{
  "num_hidden_layers": 12,
  "hidden_size": 192,
  "num_attention_heads": 6,
  "num_key_value_heads": 6,
  "head_dim": 32,
  "intermediate_size": 768,
  "vocab_size": 4096,
  "hidden_act": "squared_relu",
  "norm": "rmsnorm",
  "norm_place": "pre",
  "norm_eps": 1e-05,
  "positions": "rope",
  "rope_theta": 18300.0,
  "rope_fraction": 1.0,
  "qk_norm": true,
  "attn_scale": 0.204,
  "bias": "none",
  "tie_word_embeddings": false,
  "parallel_block": false,
  "extras": ["some layers without attention", "local attention windows", "shifted keys", "gated attention", "exclusive self-attention", "an embedding shortcut", "skips across layers", "capped logits"],
  "init": "uniform",
  "init_std_qkv": 0.0326,
  "init_std_o": 0.0,
  "init_std_up": 0.0326,
  "init_std_down": 0.0,
  "optimizer": "muon_variant",
  "learning_rate": 0.0038,
  "lr_mult_down": 1.5,
  "beta1": 0.95,
  "lr_head": 0.00582,
  "warmup_steps": 119,
  "schedule": "wsd",
  "decay_fraction": 0.775,
  "decay_shape": "linear",
  "final_lr_fraction": 0.05,
  "batch_tokens": [16384, 32768, 49152],
  "max_seq_len": 512,
  "doc_mask": true,
  "train_tokens": 271400000,
  "max_steps": 9241,
  "dataset": "wikipedia_en"
}
Each number is 200 + 40 x the weight over the matrix's rms, rounded and kept within 0 to 999. Layers, rows and columns count from 0.

# up: layer 4 MLP up, 768x192, rms 0.316, rows 470-505, columns 96-191
# down: layer 4 MLP down (transposed), 768x192, rms 0.472, rows 470-505, columns 96-191
up470,184,180,131,196,278,242,275,187,213,184,139,247,230,225,243,210,198,275,124,165,179,180,259,178,138,217,168,174,225,189,258,177,151,204,271,271,216,257,167,224,191,173,177,224,220,224,198,232,205,264,240,228,232,206,270,195,160,211,165,141,136,136,183,148,230,222,183,237,311,143,139,197,265,211,240,232,238,257,201,289,254,187,258,157,204,191,229,112,237,201,207,188,187,217,267,233
down470,171,266,235,144,245,205,260,278,285,233,170,192,217,260,132,244,213,145,354,224,223,162,168,132,287,211,184,227,172,204,216,110,175,269,243,176,206,209,137,193,196,255,237,163,261,230,178,251,238,239,184,225,272,164,210,197,217,178,230,141,262,234,267,213,153,213,139,153,255,147,218,267,156,172,269,254,158,231,213,132,133,235,263,236,240,127,172,180,206,153,270,192,234,198,261,214
up471,278,184,181,265,149,187,279,274,208,224,198,162,289,243,202,162,208,172,266,242,168,164,124,243,229,213,218,180,217,234,228,226,243,133,157,207,199,218,244,232,200,216,225,209,158,187,276,240,139,174,247,186,209,237,235,270,191,168,183,188,242,219,241,182,230,234,185,283,138,280,264,189,250,248,257,251,188,266,203,212,201,212,239,285,276,242,235,193,214,222,213,225,153,231,171,284
down471,340,199,115,205,154,267,136,181,134,176,262,147,223,238,210,214,127,169,194,232,174,202,212,217,306,270,144,200,220,298,188,266,227,172,99,201,230,208,211,235,150,230,209,230,236,149,188,187,206,159,214,215,214,178,194,290,190,162,196,271,206,241,269,221,207,180,203,229,176,165,219,143,166,194,290,183,208,171,215,215,173,288,239,189,197,250,241,178,187,215,180,204,198,170,278,181
up472,183,257,255,257,189,240,199,158,190,175,175,164,250,146,239,202,147,138,235,260,249,251,222,286,165,207,255,134,231,225,185,192,199,165,192,207,204,186,183,183,143,187,140,232,178,154,183,235,222,242,173,197,180,175,147,213,164,136,152,224,187,104,266,200,219,173,255,142,192,213,257,126,278,139,167,193,170,153,251,216,307,134,225,164,207,199,251,143,258,220,177,238,235,185,215,213
down472,182,118,142,180,203,116,198,245,179,210,254,194,231,148,166,150,185,214,236,219,193,222,149,120,220,133,195,250,166,275,250,143,284,213,148,133,213,187,229,237,249,157,130,69,236,154,176,234,294,165,225,201,233,238,215,229,186,172,217,228,208,225,137,105,139,188,153,142,259,238,180,141,207,147,169,238,201,226,207,134,233,192,336,279,190,241,280,219,182,102,245,252,197,274,155,201
up473,209,172,192,220,197,164,233,191,224,249,239,188,221,179,221,309,204,171,191,205,228,262,13,203,190,163,195,220,254,250,199,128,313,182,200,221,200,245,250,165,263,189,199,163,202,176,312,222,166,186,185,234,150,222,175,213,234,212,162,187,125,139,161,151,183,191,185,179,216,215,184,214,200,203,225,244,278,231,265,128,308,178,165,251,197,249,290,49,208,136,279,233,155,159,170,244
down473,180,190,232,172,217,257,191,161,226,151,233,112,234,140,177,207,145,210,139,87,168,206,216,190,205,245,211,198,191,319,208,178,232,183,132,137,135,196,255,289,203,122,231,162,259,207,176,178,220,221,152,224,201,251,125,177,175,250,269,228,183,235,133,260,250,155,224,160,128,214,154,242,196,231,233,222,205,193,162,317,164,199,213,257,196,235,183,264,180,106,210,185,223,140,144,148
up474,214,238,200,186,192,176,197,213,234,164,220,200,167,160,198,204,167,180,196,168,149,219,203,200,257,165,237,174,260,212,229,195,236,139,203,233,244,201,190,197,170,183,210,234,233,238,230,209,146,198,164,177,190,209,187,145,195,217,206,145,207,87,163,291,181,267,250,238,222,200,226,172,212,251,217,124,147,206,252,221,220,162,192,170,240,155,231,236,223,178,237,207,200,243,189,235
down474,180,166,183,228,157,183,240,236,225,181,163,215,207,228,192,236,262,191,186,209,189,203,217,258,241,222,189,254,158,236,254,256,136,188,169,157,262,121,189,210,213,164,194,144,234,199,89,168,186,160,239,220,189,246,177,224,222,258,203,237,223,288,157,253,156,189,91,168,214,169,155,228,263,203,195,302,122,168,259,197,210,185,219,166,194,204,202,191,214,202,193,177,166,198,208,237
up475,166,211,248,170,168,240,215,151,234,176,255,189,206,136,192,182,169,310,174,194,222,163,199,168,230,189,159,168,160,201,181,217,153,262,199,185,195,232,214,185,175,211,200,253,168,167,175,190,238,206,238,217,125,145,192,206,176,243,158,220,271,116,144,214,182,173,197,241,93,158,191,175,187,212,200,200,127,207,176,171,190,223,258,205,150,157,240,184,229,199,175,203,171,143,180,239
down475,152,188,260,215,230,235,117,224,217,206,196,157,102,184,202,173,175,230,181,227,165,206,201,215,246,225,235,246,192,277,133,225,169,251,254,213,164,203,167,181,183,242,193,180,197,199,232,250,244,199,233,265,71,163,227,222,225,219,210,159,160,148,144,302,141,207,101,190,168,176,215,163,166,197,229,219,141,278,229,217,191,269,209,226,233,181,191,191,269,216,132,242,189,179,203,227
up476,214,165,220,286,174,199,227,205,201,209,198,244,179,250,222,195,170,141,156,204,200,151,200,220,218,77,203,164,251,189,170,171,174,219,228,246,202,268,172,283,182,206,282,208,144,221,242,179,180,147,161,168,111,189,191,225,175,124,197,195,236,217,200,139,225,222,242,154,148,261,238,228,189,209,212,251,171,155,112,213,285,202,175,154,248,165,134,143,172,225,186,188,213,259,192,184
down476,209,199,199,253,218,216,193,126,282,181,252,260,174,245,253,268,196,195,187,210,168,164,125,253,146,112,213,282,236,259,194,324,268,228,176,229,231,190,191,214,239,197,157,192,255,239,157,221,174,197,173,199,141,160,202,205,270,161,211,221,193,222,158,214,199,137,201,198,202,173,267,247,183,229,158,139,33,189,187,146,185,251,203,147,259,215,168,117,217,214,162,158,219,220,191,213
up477,151,212,120,176,163,173,173,191,196,178,259,231,164,206,179,252,194,265,196,204,281,224,223,217,204,222,245,211,173,177,182,186,199,306,222,155,178,128,179,217,196,252,228,124,184,245,206,164,240,239,203,199,189,158,231,218,266,203,160,169,151,204,286,201,294,134,279,132,268,160,224,223,167,178,183,181,148,216,224,197,172,198,258,211,228,150,257,204,202,207,278,274,190,257,171,169
down477,153,212,234,223,167,171,249,138,183,201,228,133,198,194,162,202,209,164,235,159,192,296,206,224,232,206,228,182,99,188,203,223,238,178,192,206,227,279,235,124,133,258,156,211,235,214,150,235,253,197,243,185,253,150,244,144,195,146,264,255,157,259,157,253,210,183,252,143,180,206,243,183,212,241,243,214,292,230,297,197,164,176,174,162,276,185,169,214,190,239,167,211,189,178,119,180
up478,247,204,199,251,218,148,177,184,226,141,164,248,158,230,228,227,192,217,120,235,194,218,154,104,221,204,187,174,229,177,210,232,263,181,189,268,146,201,211,186,128,224,120,186,252,144,291,228,179,164,174,189,196,109,147,182,175,160,230,171,262,338,113,106,223,176,152,239,172,209,207,151,229,192,214,160,242,203,247,166,313,159,229,220,243,213,278,224,175,203,173,223,231,229,224,209
down478,203,228,141,244,212,177,141,154,218,288,235,203,155,232,175,189,86,256,288,179,237,203,213,185,227,228,239,223,144,151,212,170,271,210,177,278,152,173,227,234,143,240,158,125,150,274,147,284,149,157,111,224,197,197,180,274,172,220,185,135,193,162,187,222,195,288,112,177,213,222,232,191,162,186,296,188,231,203,153,184,195,237,139,221,184,209,223,242,161,138,150,197,116,109,199,219
up479,203,204,216,194,174,155,258,221,204,167,120,184,212,183,238,195,128,180,223,236,181,138,287,178,167,193,80,210,223,229,166,148,232,325,206,232,218,179,190,128,190,161,123,188,158,223,211,177,218,246,253,239,241,254,240,239,202,116,178,188,202,203,164,194,142,209,220,222,193,243,222,232,158,173,246,237,260,220,192,259,221,160,198,164,163,119,187,289,163,184,196,196,211,220,229,174
down479,193,201,195,239,170,173,158,217,214,263,237,242,158,201,192,153,147,166,244,232,186,172,223,128,193,173,178,189,218,163,168,166,255,158,264,208,260,121,229,196,177,259,164,247,211,236,210,251,201,261,242,241,272,223,199,203,167,190,200,230,154,242,286,198,188,200,217,185,194,178,168,164,218,249,163,121,244,244,238,223,238,193,254,185,196,252,210,217,188,226,175,204,161,228,157,170
up480,208,187,132,253,125,216,239,257,215,168,141,262,186,193,185,150,234,233,157,257,201,153,132,285,206,182,176,215,171,163,247,166,180,214,202,240,183,259,148,207,198,186,188,233,278,179,286,169,146,241,232,201,182,204,203,53,210,214,119,199,240,227,253,177,126,205,287,202,149,224,158,99,234,202,92,183,174,223,197,227,205,155,193,155,253,190,247,261,176,161,195,161,280,208,227,200
down480,201,209,124,173,169,223,152,192,188,222,150,180,224,139,208,156,242,213,231,213,192,258,230,255,272,107,176,140,207,185,211,124,185,137,178,238,131,323,192,170,148,216,145,217,209,171,246,184,214,258,257,186,213,228,197,185,112,201,183,165,213,241,237,152,181,181,248,136,169,201,220,211,137,131,164,156,203,177,196,290,84,202,128,267,149,202,170,196,168,111,238,178,233,161,222,197
up481,172,197,213,128,201,241,191,179,157,154,249,194,172,235,149,254,166,167,136,159,234,159,233,199,99,207,158,147,125,206,253,197,253,262,212,208,175,227,180,246,191,244,175,171,225,191,257,168,186,236,156,266,185,188,185,151,176,176,271,197,194,144,210,161,269,166,212,252,225,118,164,223,196,179,230,185,189,199,207,156,128,185,175,216,216,193,151,176,237,162,214,172,79,300,215,184
down481,244,90,94,290,189,227,213,217,228,206,202,240,166,299,195,233,198,280,189,157,145,203,134,177,170,250,163,241,237,209,215,191,256,185,240,144,209,262,213,234,170,176,278,241,224,219,185,123,219,171,221,159,214,125,135,215,165,195,236,246,181,169,149,174,190,174,137,204,215,188,173,297,227,229,256,177,256,194,170,139,248,233,270,214,261,295,149,191,224,198,190,227,142,143,225,158
up482,205,175,283,167,199,222,141,181,111,186,169,151,227,216,226,187,195,226,233,194,181,173,252,217,256,184,241,251,223,199,229,191,134,177,179,137,161,202,237,226,185,166,192,204,150,148,182,174,151,169,165,219,206,149,245,222,226,227,231,166,211,216,281,202,218,157,237,272,271,192,235,198,243,199,172,237,174,195,152,164,161,195,203,163,187,206,296,154,211,273,278,247,268,156,217,341
down482,205,161,207,255,239,217,133,216,237,156,235,227,188,146,186,238,181,176,147,172,130,249,234,146,189,193,237,173,103,165,173,220,229,191,129,163,182,251,268,204,190,198,214,214,238,160,184,273,224,240,132,189,196,269,241,243,255,165,197,156,217,192,253,181,138,257,144,272,178,176,224,199,193,199,120,152,205,84,247,182,217,156,266,204,247,235,188,229,206,235,247,190,309,163,266,152
up483,274,243,169,238,204,185,230,171,231,137,183,235,268,179,237,186,251,244,198,188,137,204,315,221,217,229,194,210,129,200,180,166,129,248,224,200,196,116,210,228,207,193,274,217,332,222,251,167,172,189,206,231,190,192,207,284,198,225,145,221,257,213,200,207,167,225,224,198,240,103,265,167,231,145,214,207,281,165,262,171,125,259,280,163,200,234,119,256,194,217,236,171,164,201,198,202
down483,185,213,196,188,273,168,221,211,275,159,144,142,266,200,204,209,204,193,232,161,182,178,197,148,246,233,260,197,191,190,171,158,173,202,173,183,223,192,209,217,232,203,188,214,229,141,140,215,191,222,237,173,207,130,178,242,227,185,266,197,202,229,125,229,277,223,264,197,260,225,193,248,300,105,170,204,144,189,191,272,158,269,312,213,166,137,161,228,218,150,189,274,221,159,231,218
up484,273,227,239,189,227,166,151,243,183,243,269,204,157,168,234,218,198,240,157,269,214,272,177,202,274,228,166,241,201,200,198,226,178,196,232,163,167,184,260,137,208,235,118,87,227,205,229,208,182,218,90,214,210,167,198,156,299,184,165,248,191,143,199,181,244,182,155,197,223,168,240,217,201,176,180,76,257,204,136,222,138,165,157,223,214,257,245,248,191,224,253,222,230,236,209,220
down484,179,214,119,215,168,257,260,237,234,155,227,236,195,175,175,231,174,226,176,164,194,195,263,197,194,175,186,165,120,147,201,203,207,188,201,197,240,216,227,199,187,182,231,135,174,267,217,222,231,189,217,219,165,217,132,176,259,160,239,163,134,173,204,273,203,210,157,166,164,106,224,128,160,191,264,199,146,243,199,191,183,164,160,192,195,143,219,259,192,244,263,139,126,66,224,220
up485,147,245,212,165,248,174,144,263,210,214,188,238,142,219,198,255,215,218,200,171,134,190,221,235,173,229,273,159,265,177,146,179,175,191,210,226,196,224,175,225,195,174,216,211,145,233,190,176,184,152,199,191,160,279,215,221,185,239,218,176,239,205,181,168,150,231,227,191,202,220,185,118,248,206,251,176,235,278,171,242,197,242,165,191,184,132,146,195,231,211,175,246,200,195,243,234
down485,236,169,213,175,207,224,162,195,190,151,216,218,248,203,177,199,200,187,175,172,240,191,205,198,233,205,157,220,164,218,237,241,198,159,184,231,219,175,237,271,231,264,218,225,152,202,167,199,240,189,225,186,206,154,220,193,257,253,198,201,185,181,219,187,212,253,199,250,144,166,192,156,167,208,171,320,191,230,199,134,185,278,204,227,199,136,209,215,194,149,150,143,220,222,169,190
up486,244,122,279,183,252,132,143,204,207,231,164,152,216,202,288,184,205,181,215,198,242,248,182,216,217,205,245,213,180,290,261,126,192,249,163,212,184,182,180,209,179,220,172,223,232,275,183,200,235,200,180,167,239,204,171,258,221,215,193,168,258,249,211,202,224,219,234,187,251,165,242,130,143,212,215,248,160,168,161,245,225,172,144,219,182,158,239,206,193,231,186,209,230,189,209,228
down486,167,168,178,142,194,127,136,228,207,175,239,171,262,215,184,161,182,120,213,142,202,236,249,163,279,173,189,225,238,236,222,239,156,261,171,208,204,121,219,188,204,231,265,288,145,195,212,191,201,196,128,220,115,187,296,177,128,181,171,203,151,200,215,245,302,204,222,176,203,188,184,207,179,208,175,301,167,183,168,211,276,232,195,186,196,200,281,204,215,204,210,178,202,209,240,167
up487,163,245,302,269,226,140,195,175,202,208,188,182,247,263,211,273,257,243,201,296,206,210,179,241,213,201,230,258,183,206,128,186,188,111,250,281,162,190,210,127,230,134,137,141,170,186,211,187,173,200,177,182,221,200,192,206,220,199,170,205,227,152,203,252,254,176,240,157,359,182,238,185,231,173,199,163,226,240,197,203,114,161,130,219,162,119,94,187,202,140,227,160,213,214,148,173
down487,117,107,172,228,161,152,183,205,220,185,126,222,206,176,196,200,239,299,209,192,219,173,182,209,112,250,217,208,192,243,217,190,225,297,205,258,208,191,116,136,157,178,122,175,236,163,175,253,172,137,200,228,152,161,285,181,193,218,206,197,192,167,135,212,164,242,157,246,191,181,217,256,249,207,197,150,188,198,298,143,253,160,184,167,242,251,117,278,251,253,159,243,168,164,185,163
up488,201,184,177,139,160,257,186,219,194,179,235,157,204,223,190,244,230,126,287,167,156,151,227,160,140,194,191,232,243,190,187,190,146,284,193,232,156,183,152,183,211,216,156,235,234,168,224,241,249,159,133,205,257,217,229,225,284,217,176,203,227,278,210,200,230,213,225,130,199,244,209,199,235,195,251,217,183,189,214,223,168,170,199,195,262,144,201,212,281,174,177,148,215,257,281,240
down488,272,182,150,149,128,222,227,182,247,132,197,157,176,207,220,192,227,215,160,241,149,215,217,224,289,211,220,207,214,163,138,216,202,256,199,182,174,225,252,292,148,175,179,171,181,187,150,220,260,176,226,201,190,148,214,211,194,162,251,149,252,218,180,191,259,172,160,230,169,170,208,176,179,138,228,208,218,184,214,205,135,176,185,185,185,227,195,273,222,185,181,227,234,225,160,195
up489,256,257,227,201,155,188,207,253,194,172,262,110,204,225,226,190,151,247,241,206,260,187,294,204,176,257,196,200,165,176,225,167,205,151,205,203,272,201,271,214,181,146,296,253,170,211,191,206,203,211,144,187,283,177,204,217,238,165,195,169,240,169,185,174,136,189,180,277,241,183,156,170,222,215,188,262,183,184,220,234,123,142,259,200,211,141,141,191,181,265,212,251,257,205,279,182
down489,209,237,173,173,150,209,159,189,203,170,226,198,218,140,184,248,244,176,263,258,169,205,322,85,245,153,238,209,216,208,182,257,281,181,217,203,226,202,92,198,176,130,269,165,161,227,162,140,252,200,195,285,194,205,199,181,317,209,193,229,265,147,254,242,184,238,171,165,156,229,141,218,139,240,180,204,185,221,193,295,166,213,197,157,222,186,219,205,229,226,149,220,288,185,200,199
up490,213,210,205,122,193,169,250,237,150,188,199,230,182,151,199,259,191,248,191,264,204,203,271,132,201,139,221,241,201,214,162,173,151,175,186,220,179,207,260,169,166,172,173,187,106,160,206,242,220,210,173,216,211,177,213,214,290,139,167,226,222,150,229,234,213,259,219,204,174,205,174,200,234,196,193,180,195,195,139,209,246,236,248,194,165,184,249,204,131,183,210,221,196,273,208,160
down490,118,245,203,286,200,217,180,148,160,258,281,207,212,183,257,233,186,130,229,188,208,191,227,196,217,190,171,238,196,185,195,200,145,147,169,198,215,145,189,258,219,156,135,203,144,189,218,225,128,213,200,243,255,161,245,210,180,173,185,244,227,229,248,158,134,117,186,222,188,267,198,190,264,264,125,212,120,166,220,222,152,196,271,164,198,286,176,242,251,136,169,152,204,159,176,202
up491,180,239,225,198,176,179,144,221,200,175,221,186,198,163,191,184,266,222,158,207,169,185,184,168,150,138,199,177,158,245,294,163,202,195,148,223,189,181,248,240,224,213,202,249,207,217,202,147,255,173,202,217,152,212,149,194,188,207,142,176,193,185,228,166,90,292,199,182,280,182,136,157,137,178,169,169,171,211,189,206,242,211,203,228,152,223,274,206,233,158,133,173,219,221,130,213
down491,240,171,167,180,238,207,183,211,215,158,238,270,234,206,234,176,218,179,181,163,196,243,254,157,228,223,170,212,224,234,300,201,201,264,220,162,167,211,230,217,222,226,216,168,210,209,216,235,190,240,135,171,234,209,205,258,179,165,196,212,207,206,196,216,122,186,202,183,167,205,144,222,222,208,195,234,185,262,262,219,235,232,150,238,210,233,234,136,169,148,163,212,176,228,167,161
up492,181,250,175,232,208,209,216,215,219,176,237,127,141,127,173,165,276,182,231,143,234,176,199,231,173,205,223,213,207,155,153,242,220,225,254,134,194,245,281,204,232,229,146,198,128,185,214,85,122,168,199,217,162,202,219,221,228,116,228,185,258,171,157,159,181,173,239,259,202,281,171,153,231,148,270,196,140,194,156,297,253,155,300,254,171,224,245,256,167,193,225,270,221,202,239,215
down492,218,209,145,175,217,162,186,218,200,178,231,147,300,195,178,191,248,136,217,152,171,88,168,286,227,294,189,239,242,162,153,231,212,253,213,249,239,196,206,218,215,277,141,233,226,209,123,251,157,251,228,236,222,228,203,119,264,132,273,163,229,234,217,191,172,98,108,154,262,283,232,235,235,223,200,210,184,130,292,203,217,169,219,181,192,189,168,165,173,181,176,240,137,163,231,219
up493,230,188,183,177,170,162,199,233,245,134,211,180,179,251,204,192,161,179,156,213,208,242,182,195,263,208,147,117,192,162,277,229,202,208,244,224,191,271,157,253,185,257,190,204,176,218,205,236,244,210,186,209,145,215,201,236,149,207,184,257,191,194,311,197,160,229,216,190,163,208,210,240,177,217,223,247,177,279,242,189,200,275,167,223,109,243,172,201,264,221,301,190,213,149,190,229
down493,196,197,243,135,182,199,212,280,186,167,165,264,262,206,147,201,158,117,261,199,234,246,221,119,222,182,228,205,281,267,164,320,173,170,226,214,181,200,250,185,193,206,181,246,139,228,175,132,159,248,152,142,162,174,180,221,163,236,243,154,236,153,202,210,206,159,94,253,249,177,162,225,176,206,191,158,184,182,243,192,179,230,238,217,254,129,221,236,151,208,255,254,125,254,230,193
up494,215,208,194,202,196,211,145,199,255,195,194,183,192,197,215,250,293,258,261,196,203,181,177,188,224,197,214,196,232,219,224,228,210,220,243,212,190,209,254,250,177,179,218,256,198,234,218,115,154,192,194,155,229,178,182,180,198,232,203,221,179,238,221,179,211,227,142,187,222,199,177,164,198,235,184,239,178,149,182,230,166,236,217,153,202,166,228,174,160,164,229,245,219,211,179,167
down494,179,219,169,227,212,215,208,217,203,165,232,210,195,194,192,193,183,166,201,186,194,201,213,172,235,204,181,249,241,189,224,264,219,196,229,201,213,179,207,217,181,174,262,177,158,187,173,234,175,191,209,160,252,187,243,212,202,204,219,205,190,228,235,173,214,182,186,226,165,214,181,185,247,192,206,197,214,219,204,209,188,191,189,229,199,224,182,212,205,182,226,176,149,214,146,189
up495,188,217,180,243,188,169,179,207,259,216,198,178,164,187,121,197,230,87,207,175,197,145,194,218,233,174,192,215,216,187,216,123,265,173,181,146,201,263,159,208,203,205,129,215,300,255,238,177,225,174,178,214,182,148,161,102,156,155,173,224,245,225,200,191,187,216,203,170,149,180,203,195,317,241,191,188,184,245,137,162,162,213,240,221,193,179,225,194,266,150,231,234,278,206,212,198
down495,165,256,202,200,159,153,160,262,278,200,225,171,186,116,251,254,225,182,196,258,174,244,274,132,241,179,249,156,149,170,249,261,197,224,238,259,202,174,180,186,284,221,296,176,152,179,148,143,127,219,241,239,175,179,179,238,227,173,227,166,253,268,204,191,229,213,146,176,177,209,252,259,265,250,211,246,211,111,135,115,198,202,215,181,235,240,317,174,234,192,213,175,193,240,171,190
up496,203,232,142,213,200,193,153,212,139,225,239,216,123,206,203,245,184,171,162,252,216,230,231,169,204,205,196,103,160,212,218,146,180,129,207,105,181,198,184,142,178,226,239,255,115,225,263,150,249,103,202,220,197,144,228,249,165,233,258,182,232,239,231,188,235,138,265,206,219,147,233,197,208,187,199,200,195,183,192,245,265,235,216,190,235,282,182,181,283,196,184,148,196,194,181,177
down496,271,163,229,255,163,163,151,185,223,233,165,170,236,154,153,256,236,150,207,151,170,200,200,185,166,186,169,221,169,151,142,194,207,183,235,190,213,154,236,231,232,182,140,240,170,188,163,255,228,170,157,208,139,186,163,265,202,161,203,214,279,156,235,258,116,226,207,206,150,241,267,214,195,219,218,142,260,246,230,146,161,189,280,188,108,198,200,136,164,143,186,211,237,249,213,235
up497,206,173,159,144,235,197,236,235,244,154,178,228,167,169,170,152,171,198,178,248,162,155,240,152,250,197,204,232,223,178,241,190,207,174,180,205,214,166,153,201,243,184,179,214,266,245,223,120,161,201,147,183,220,224,194,257,219,274,191,266,201,259,176,115,247,165,269,287,156,314,207,186,191,165,235,227,222,181,149,181,170,277,175,228,190,212,166,189,179,189,205,163,215,204,207,295
down497,237,149,139,251,191,171,189,248,277,270,116,214,249,200,188,273,151,209,183,135,250,252,157,218,205,244,234,228,261,224,248,243,204,217,239,149,200,185,220,193,206,224,133,148,257,243,158,254,142,143,178,244,195,206,218,189,228,210,160,131,204,177,184,220,217,165,156,153,260,195,269,222,236,206,162,243,188,286,205,161,190,231,184,196,245,264,137,217,232,164,176,152,207,186,190,169
up498,240,256,191,142,135,167,157,235,257,160,180,251,250,151,151,180,211,208,157,171,181,144,190,196,187,150,182,222,141,247,264,196,207,192,199,191,177,163,266,209,157,205,189,204,241,192,229,234,203,208,261,189,160,230,209,207,200,197,152,183,217,208,242,194,135,177,176,201,192,149,209,185,165,187,212,187,151,281,224,223,109,165,236,209,179,166,240,199,192,180,165,249,201,208,150,223
down498,169,244,181,201,179,228,140,214,227,204,222,249,205,234,223,221,228,175,208,189,197,163,191,140,223,211,214,216,246,220,242,258,218,202,235,209,247,167,197,215,249,206,228,211,189,200,164,214,195,253,195,245,253,155,217,202,208,182,203,185,190,185,190,159,175,203,207,164,166,227,132,139,272,194,194,215,175,225,214,225,202,183,178,233,226,222,193,211,207,220,212,196,179,216,199,185
up499,203,222,206,191,196,170,266,172,207,204,205,178,204,192,185,196,184,202,234,277,182,204,206,221,252,78,208,238,214,155,144,218,204,218,200,177,195,205,188,204,206,201,194,174,192,169,216,218,251,210,205,157,213,180,234,209,203,178,217,198,209,206,148,144,175,154,149,216,238,164,221,189,186,206,192,229,193,185,245,211,183,162,222,181,208,186,215,201,210,182,232,223,207,145,178,189
down499,187,235,220,227,195,216,193,259,233,198,215,213,216,196,209,209,213,155,202,157,188,154,204,156,193,202,196,194,229,215,210,252,156,186,216,242,222,226,201,216,193,176,242,179,170,210,188,188,200,191,196,156,227,208,261,252,217,246,200,196,174,242,202,181,182,226,217,171,180,203,168,153,222,156,161,196,186,224,232,217,173,215,191,213,190,218,213,213,215,206,245,193,192,237,176,163
up500,140,194,119,227,286,192,249,242,224,166,198,196,259,187,167,222,245,257,212,231,212,219,160,255,277,139,104,216,148,212,168,147,186,227,132,198,126,179,220,155,243,223,212,172,195,210,157,208,253,238,205,216,289,146,207,198,112,172,164,263,195,190,266,176,111,283,224,231,239,207,201,197,199,138,196,264,185,187,169,217,168,162,219,264,211,214,153,224,208,142,175,173,163,235,219,83
down500,226,177,185,202,176,221,215,203,218,100,177,257,151,250,182,220,243,181,188,214,224,172,237,217,214,243,177,191,136,213,224,213,154,204,230,159,210,237,233,255,276,195,288,236,222,238,263,288,258,213,222,214,240,226,240,188,156,150,261,188,112,230,258,249,171,133,188,227,308,180,227,186,210,179,207,188,226,252,221,180,109,148,226,281,234,213,116,263,212,194,208,243,215,159,164,171
up501,236,190,144,203,225,237,300,172,162,121,221,287,208,112,133,186,227,205,191,201,233,204,139,172,217,162,190,260,234,200,245,194,254,220,184,207,186,217,197,123,222,127,202,210,166,266,193,185,162,211,183,150,184,190,174,177,172,122,171,177,156,128,200,188,198,241,216,178,179,270,190,195,187,200,222,240,258,185,184,229,164,173,186,228,195,218,217,159,172,253,203,203,243,209,211,227
down501,192,118,208,194,233,238,223,188,186,126,178,161,170,129,271,187,252,176,239,214,186,241,178,291,207,148,238,104,208,163,189,229,200,191,188,261,167,216,169,239,121,202,206,231,213,279,181,132,164,169,170,220,250,181,187,220,273,201,171,259,296,160,223,186,244,198,146,164,173,195,144,228,209,160,229,271,163,146,161,183,130,223,171,259,182,176,214,168,143,210,231,200,151,223,206,285
up502,228,248,128,221,194,191,203,257,181,218,182,159,199,220,210,203,196,245,238,219,181,211,245,196,182,155,220,145,174,183,242,216,218,193,132,186,108,179,207,169,201,190,204,235,244,217,192,246,137,174,215,189,228,159,262,167,206,238,134,237,154,205,220,138,212,154,276,188,188,239,215,167,195,218,189,204,159,151,230,163,192,206,191,162,125,63,229,203,216,136,224,300,189,188,204,203
down502,235,210,166,201,168,188,205,244,203,270,216,185,207,247,198,222,189,260,194,217,195,199,118,195,167,197,173,226,219,130,216,45,212,212,169,229,273,138,128,157,262,234,250,225,211,165,229,209,127,162,157,217,250,183,273,150,211,275,195,203,162,270,147,198,189,192,216,179,208,268,162,234,167,222,177,197,239,208,215,173,115,234,214,217,134,228,143,214,218,195,190,240,215,169,222,251
up503,165,191,226,169,239,115,206,139,166,154,169,165,223,215,212,180,159,184,230,185,209,224,198,225,163,115,174,219,257,188,222,194,203,191,164,202,175,215,165,208,168,213,157,208,239,217,169,198,178,239,198,249,196,264,180,181,226,194,166,178,217,141,273,225,205,210,177,225,173,209,203,190,200,216,298,169,235,212,300,263,193,215,209,109,165,235,213,242,195,205,209,201,216,165,196,191
down503,127,148,247,191,140,191,136,221,251,158,174,177,191,143,129,221,193,106,212,269,205,205,165,285,201,149,128,246,138,250,199,160,244,225,157,205,240,183,207,198,279,204,238,136,196,181,250,195,170,173,208,204,131,146,287,185,258,213,200,184,237,208,198,166,266,255,296,217,269,220,190,205,155,234,178,180,188,183,248,191,196,207,121,186,245,224,147,195,189,174,204,276,206,223,263,246
up504,262,199,168,179,188,146,203,226,227,208,139,203,216,231,283,210,273,148,174,150,208,202,198,207,209,233,148,164,148,186,211,231,192,184,212,199,213,220,207,169,175,167,154,152,177,173,213,204,190,118,187,234,138,239,188,187,178,245,136,199,198,198,239,193,198,179,247,217,141,198,219,188,183,140,189,199,212,200,195,199,157,190,216,210,236,227,203,189,186,219,206,189,251,255,216,234
down504,202,206,178,198,196,187,193,216,227,191,285,220,169,204,218,221,248,186,204,179,146,222,164,188,236,191,215,203,194,196,271,272,203,176,220,223,200,132,235,219,196,182,191,228,166,182,162,234,225,187,170,161,199,205,246,215,185,229,224,182,180,188,205,187,196,194,224,161,164,208,219,159,226,159,166,226,208,201,214,166,186,209,209,211,165,189,191,217,208,183,201,199,161,209,166,162
up505,185,161,228,233,271,189,199,221,188,219,205,160,216,198,168,206,208,208,240,212,196,160,198,166,186,189,135,189,211,204,168,179,265,234,214,216,183,160,190,240,193,259,204,270,205,224,185,170,199,211,169,207,214,147,184,218,264,142,186,185,197,212,200,239,202,191,195,219,242,205,264,282,200,214,226,202,217,165,180,187,200,280,175,138,216,155,207,188,188,208,240,256,168,245,202,169
down505,206,219,207,204,198,267,187,164,191,150,207,196,173,240,197,207,198,197,211,193,243,165,219,174,221,223,202,234,242,203,177,229,240,222,229,226,210,185,174,187,216,178,228,251,180,211,198,156,202,182,195,208,208,223,237,236,179,274,224,176,182,197,192,163,208,197,204,215,157,211,177,175,226,187,181,175,214,243,181,223,189,216,199,209,212,244,179,203,221,205,213,156,194,282,165,180